From a checkpoint of a small transformer trained on Wikipedia.
Training: 336M tokens, 5123 steps.
Each number is 128 + 24 x the weight over its row's rms, rounded and kept within 0 to 255. Layers, rows and columns count from 0. Numbers have three digits each. The size before them is the row's rms in percent of the matrix's.

# layer 5 MLP up, 896x224, rms 0.196, rows 226-240, columns 0-223
095:116116123113115093139101134146109103161115137131129138149101108119124128174138128145093182137100156152118086127145146101139124094097137135109107139115118162146086114085144136139135097125089134086064131135087087144137138102141138130136132129116125129120153164152111110140145106133127146121091128134134137111145094066171094107132166154145105149149163154155178144151157133102121158147131112121136109194112135140147132113121149107138135140109111118161094108054116117153131145120137087094120156135158146101174142159102111084103145094137177141160132096104119078125088112103134126161148083130131108098131126134139112148137106097103145140134107145143100088128119102079175131107136
111:124118121112096128158125111087115132150077129068158074101165144136169133162126114117112126137129127106157147094124147139128142125131137104128117140105092147165125090159093154102117107129159092159146104133123102101162098119154097166172137110145130132093082142113129130113108136121124114134129146140159178085158111124157128141101111125143124093138150083113142109133124116118152130099134138134144133112102117152187126105153128160116137146112165109162146130122116145102117107133147110145142109143162138133180134120083140140123157133099091161183133131089089120148092131145105114096100178142096167188094104137134156114120165120118125130108139123122155127104097162138090132055132
112:149098133145079127127134111119115123104161114111127131121120153150137118130141174116132133134148136126137102155139146093111152105120174134151131109129163152132092125191142179107177143117137120120137093166143125083131126129103105106128099131097148102091113117133097166118173172107167144146133119138106154171151124107157145128136127151100130128120108137121080131167122131082125124126156107126139137084095138158186121129127128132160165103136158129116079147157095145153124153106127129140147098131116171128143069130073202111096112145131139117109181157108152146106127156138155131163118118104174100115144118136135145151119131131129109168104135132104160095165169092122144100138162
097:175119168166129119119140122063130150154135179149138140087126154127143114089165156141125102122162148099104129098144119093094100141138096138109152098134165168169153134171138163100122109131136133106112133131118109164123162137101130104096142123141145087153159115068127135151172134120090108091115138133189152116160160161110140139112076126119107148123129110074154133120170154100105149117154097173097113129153156137170134131145139128156147099135117137115129108091114159128130184160130147177151117136146147144125156155116152077143142083143135142127158086136138107106085127114172131143107136123114178145127137106151130149116164117110124125129114138136150137118120115141125126137135
101:084164131139137097141165101114135127130104123124118129117159155121118135152120120151086127090119159108155092135130141147079112112136154150122155109095132132139106142111112141095081093094114099089145160144124115074125125132099111112135134128138116127160197153131127133132123105127120107128142124157152109124144115069110117151158125099126165093090163142155125100131111153148121137136120124098107097169101088110160111181148070090132150157131192110124110085116132168141146151128114190139106128116141137101158134141130114119143124113098119132150085135128117102111124105165139147165109150137076145148096133150124096141162140177107141168138133106112153102137108151145114126117066
099:091122120156089163157099093172163149115118164118143113117106118130141115108175130161173167139129132120098113171102140098128154130170102152099122168126113128109123104119113152112156094172168094129092122125145131153145117170137135153145129116109134086105192131091155182114141118167148146140113096101146140140137198094092114107117104142131109113127164089166117090139103088170077136118146106098133136141122104081134099142078128126125135129135135134160152092139135134135130158127136126113139124119123110167105126165135091110142128149137134156181119121149119093149155117157115136124114114098117092136102160121112092121092117131113144136124140091100083133138116120154097132134150
096:167121092116115133148115183129174162135150132153134154125131170150134141127104116137125148144078149168080138168131119160114142153101164120136127082072113130156117176102142122141112146155123109151123125156167120139119142118157091156082149128129144122138122116114156090165110154103117096114119126110138114140113145121152139155123148157129124096164133115088109096115140144144176148140162118147159131105154081135126175108147162166126118121123156172115106131119127086144087123142136108134125120130109087138111087127156074145141109161096171099127114092130156139123146124110133137110140134111125076161128051101113155104160104139154124115146166121159150121079135133126130116170136
104:111120106085095143104159100143066102083151144127080133098122139142132090103125138096143123124087113141107152133163129104137111161128105132127114160111115169170133130104110145128118136120102145127132085105130137110169118155126135151138099149152128126123141134102114097108145117141147109162114116087171124149123173189130113093129089141095093066121131140138091123152112156147116147173150173149101101102092094156127137125118090129142136139110104115131151190094143154125124121152117139136130151101165171113111147136129078153158104129093107096126139163107119130138148131088103131139114150103122149138131112170154108175146116117113151084115149110098097152161166101146141135154102
106:121123148091121116119149115121104110120139139124115093106110119139128141144143189123086140124143180099152146149162107135133152141113121166154134139131125123137133132102107116138110084083163104148097123119098118120132096095136098119168161164114146124186142145124131133112151109111119091127206137140094134096084131101105162144120123146079135114129147113106137141116118142149089115083095112086117110102085103150142132129088117139134108146120185142074117146104132122116129118100127075119102147158096159152154153138133106131161087156098129156074136118161139104175147180122128131076168174129121113159164107129107122100111118145120113140087125102132114132119140118092117116119118
105:084126118174096085114131163133138079119185098135128082158152139131130150126132121127133165124137166121105091090134101104122135132099100108132116125136124146141145124142128182154082101136129089096089137166128129138089111152119138104098118129122150109111128094091126181102137111149132102118123111113139117088132127121082124107149116124107181160073147130077095141136137109107132099143102118121127102131121175166161100142140108130093146141115144137094102122087126080116120129150100106129150102118098081082130126146152135132138135126136090066109120138105146142121094181147130083127129138124166155117149133112110117087152097158146115085159155136117099109132103133107131152103114
101:154132135155131143134115124121103139086090124131120112110156140129115133084114094157151066119124139107153156153153105156184137054104161136108126109098131130115178173167118195109146120100092146102111081102144128160101142137133145148107103152104147104120154148125156097132132147087172086105148125147134132120087160134129112136091117110129131149127145161141154129154142137139160140082110108104142074174118126140147154114111131143104120114101128176140102122139092140159139120102138179152146138131116126159137142080141093093132105106153156122117131130076171110091137110090154115121114117114144150137128126135084174120117129160091144098118143113128148122101154126118121131139144
112:099077078127151084104133119162111149154136126136137144120098136126141131148109156099091122156130150183137099133109124131148112157146141144123132103108111130134121084139141147105142110110117095163118122122142141138141149120154125133106131158148121108139122114104103096133121157133114130166186116117094123144136106116083165168103121217111130139160171134124130103105131093094057128101123155086106103127121113129130089094179164176142149153122126126159068137108130148109158144161091115099155099116170113131160111139132163105100177145094121102088122141137140109113128130139166134151102130112133111108118176113120137119147128090148117111123110121095123146151129139142134170154159
101:134179142117132083138141101112152121111089108133130106057084116132144113149155119136103072132121099155139120099137135143125091099124113162126139122131151151116100110154131081127176128136164154149133130128129132122147149124118136142092085133120135199155151134165134117118117145131079152133145179118131113110154152093144096096125159128123134133187170131081139129150068154157120142094104118127135122138167133134105162129129140118094127113107154100072118123088144148102146128125153134143125109141156187146137134139134148141143168105169148180118104117101140137182121115147119098106135160148113143158150161162111081129110121114112097132123159122083146157126149148129133129109129
106:114155163137112158123133128104117183139155116140136122107138137157156151139118068115119116091129067082157094131101170114125136134133093182105103165085128138163115113130142097121129173108125088130092112114102084145093109157138123130109150153153149121180114092111130105115146134139107131145129186128086136139138159100114147103152084155121156109133133120120168134104102152149136137099134132084117188132160156119061112139127146124122141163149121161125098118108120134136138105142126152115139151120147155126128113108106150087111123133150142162165154140113192104095127144140104124118106123172121158102100147081130134098127143135122153124130105177118107103148141128112178139127122
102:142116116117115115153130143133120137145129149145149130119103162085142086180116092150107100137135147100137140170160151143100149124140135128129093110105064139100111101162106165123140169173142125125215130136162160102171146174081104127131121133131116152115078155130134087128131148151160147174149120120132155101137148107198088138132102096116112092115122097087124159157125132174132150085135138107161124083146120165127117111173124126152095139150126137137121113154153153097096129134075126150133118142126107113144132126094108126143098113121095132126125110150164114143158123145148135114138115136121142128102105185125134117114116168133116123105165151078108114138120111141145139150120
# layer 5 MLP down (transposed), 896x224, rms 0.0966, rows 226-239, columns 0-223
099:103142113123163097153140152116129095141115164149151154149167174100143189082107104143061138138133162107117112168140103161117179119112127115099127137126099182104129095142083167096127125113138129107177101145121115137105154125101146133119144124131152131183143108109131099109156142093121134155090116136135100127172122135148125127111144137132129157137137144095130168141155119130129101133078159119134156118102129129126187131104151128165156115125148139138116140130132123171088075130122162148149111145120119150124126177079122112124162175171107151115121115109087121125080159147161097134113094161124108106148148125133151142174182118132146121133125102123145126111142161141147119153121
107:128154163143150156133107146110127068139080118168137100123132130145165082159158124154115142099133103128134117133160120117069133159162166115124078115108139142142121184172160140141101122112114143164094149122125131157141093122116156144128170105100119170138086130124167110141105144147131123093188091134113146145145143127159125165116099139128133146121144133154132114104114134139115131135139104106129165134163092112108104092085093080109134116105119116149127153099092092117127169150125130110090118125154149083104103095132123111157156095142161148131080098140138141108090099123157170137116150162109100104150140079114082099112133111127141143141128126131151082106101118136135141139119
105:113170124130126153129110156145123130164164128118098156178140129165115142151154101157086148177123113105098140122113120138126144181137146077137161091146140155137108141138159107144142137076181166173132127133167131140162081092114114116110126128111100102090109117178109141105133168128106130132150116165136123118100156129134132091125077130113098131158158145112139120157171145073136121161119126097113114166144148147169113132121105113125143105154127121119135143159115135130117129129145177109099099173118126127112105150138167143091133133122134137085122178065107107126100157160156113148176121153127131158107119078144137099132113123131133090112102083140135113135140118096124121149136
099:148131111137118147105105119136105085158104150160149177107151178139139093137118148111173115108132136156104164101144130132134120104146131161129159159123157083126156150177146113132101131151175135119107113165125092115148128148178097137162142131132102161123137137150117150139094081124129080162115125085152156147153121128169159073105149164118138146153110122085142119107158105109100137121104116143130078125127123122137134098105138137118134095087108136125133131101126103135125089140118163171117117180131094120123137163113130130134150096145112105165097129139168146131143150163077121105169075111130129132125164156150126118112098149127117156119108118149144163136089191095116137152142
101:157101136118157130122110151155122131115152122118101078141118124145109112117172176112152139107153110117154149145119134139129113145136117157157123149089121123111084135122106102065175107066115111122127100134137091146065101132110125158170125131096120132129115137106129114094124108108067094112147085134135117112123098131095142119117107177140125061142172167149093148083113143136116073133141160129102133108129094162130146136104157132089137130149128145130133131121177124150120149150102123151095139138155128130136167161112153125130101097102153126145177109092123108115163114130104142107130096111127120163114123139109099152092152132164158115114152137120101145148098165067124105119103
102:144123149119147078158151155171120134134140131174118151116126137137111137152115111122132125103073121134106133167106110097132102139162106108097134102153104129158090128132122141130095143107138083122113109109100185108122128166155094143137099137185104133140119131107132137091149124109138129118147129145106141175131119128095128157151149122157168118111063176154110116142106171127145111195104110113154155122127145108121123177166117090115102111124144139168113162112085155087130126110126125106125123106102119168162164127129138140126171104122129127130141147096197113137114142123144119122116148145082189105115170143131117151151118130197089141151142108114133117122115101122111133156148
102:139161145140151099116121096127141134160113142137128134138097090153159111116102120159063106160162144080109175127126131145076106104117157100139100136094152117106116116096099141144121128150087124091100135152126107128095142113143138105159127106169146215118147128117126120112168089117096107134138146100130126149178125132107129103073098146122107118150111170136142153078165110103133138099135128151131120147114114115138147108116137141133139130106119122136099097131140172083152146139134130147145120084115081085123141168099139135097137130130157122165198132132128107114147107102096084113118084140125146115123170109137172143148119127107138125136125130103127093105178107118118097141102
102:120158138136170113140117116144162170129111144129088110135106122145160135137125138088117199132102095118124147128137170162135106142112128131151126090157178134128137125109114136150122109075141147091118168126075083106133081153088132121090157126116073127127130128108109106156129127130074124088153096092140141155128178137124122143141096143110123122080121123195153122175135131181126110142160165139102106133142148119149138129136093147119160136126109119113160111100129146181091137128110157101127101112122144125098146148103150125156100150125111118095104130108146115118115113103117119132096103118116147098079143156157134077108118102146139089117163100115099165160112118144115147133155
106:120124107098130127136102149115110082148106066150112137130116103130150127092111081122087172140130139097162173138068158113137162124080128149109152128125130103132107118140092100128154119085149096136087150136118133123092107132098085188126127125163119169092148099159154131139154135111129097150078140127163065087139080086125146162108106162129127126156128127148125131113161110146093109134129097119124122128121133128131121131160114136141112135095127112152184149120124146094128087113155122101161122110088093176161109138102146139107133166106139151100124126147117099113121114131150163126141173149117153113099086107120130136124083116113143126111094099160111151136121105150144143143133
101:121092140128147119149140145126107122122156094116134149130121096069139124117091125142133114124139132106108156088149119124123144124131128134157118160134130110180137090130115138143101101126112161094076100105207134108123080121118099125134098208099189126112088123148112130146146146174145118121121138105136117128102096117137122116112108119044121127171199134101144116110151119122159106139111111115104118164132109127145079105113103124115125119129110088128155125156149121119150147130124114143113147126094127116154118106119156139115114084105105129133160142140124107100120140109112079126136155196086138147122116121149155153152097097108090135125077088131123114157111134146104126116093
096:133085130135102136171061152088134091150093140150117063111113125143097101132153111172134132162129166121120106137162092131103149112158136150067109179121132106165132157108132206145131122107122156140107125166135068140159098141176153173122129136114132114130129088116094104147141113115117102106161107149134101070137095097132106133113148145130133121164116104155147116101131106143141150129145147152151088114123111127139124127124106125126113104104140135096096097136131062115158097150112127174137154119129153125139125089130146121167112126136117105097125115114120153103115138138115122127132133114124105099151157153140123133111147131102108126120105123124141094109162142128060106159161
103:084112116116109094150133158146129100149124116113162131071139139176111121158120132115139137126114134143147104109140145110091088136153109103136148125123115114169159114122152145126160103137107117190147118135128114151129128108127111157114128141123140132095096100104132119109080143110054134139161121099144147060130132133129136144164138160127112111139182129140103128133111150142189152144111140105127158120172131104129103106127162143131148095119115081141127104130188126113100112144131137094143139121139096165119097118146172152163133117115077081122123133151133117102085161133151087145138150114113110120104076115145163109171175132115139159160135110140106156134185140139110104171112
106:126124091122089153110118165132112142134111109110100107120128138109106069119089142132121117151133135145177084141153089172160131121141105151151121113121101077142138168160172070126145146146085139121121127169130106110110183163143114161107129181122137141119183174172124174143108148094144139098140146132108094098139118143141119120127139138132166111125078133126127114117120088160149104116152131111160114130173157145114131135128131111142136144134116110089062130155145163092131178126141174136124181126129150115140135131131107128168126128137123142121161160089126133112126121156115124128126106097154130130168100132168181111148103144128104133108121179132110136127136095148136151130166
103:119124126113114084127111121159123124126128125118107161136113167125144121096100125117115105172116123115110119117140108147137093135164119131181157200192110108111089108124165069094156131116129166116088131131151099089157150096105140127112163160151131142154112141111093130139094137127118116153128130119180154139151115188129128134173149084114137098127124145152124121123161138131144147131111166098086135167139108135135181162158126136118127130180152095113174138154110134138114118133135107118132168136138146128133150091116088140136101108167136111100165107102182125141086142117118114159157097121162104165139124127128153179103125100105099134127125179110136143137136142125102093109114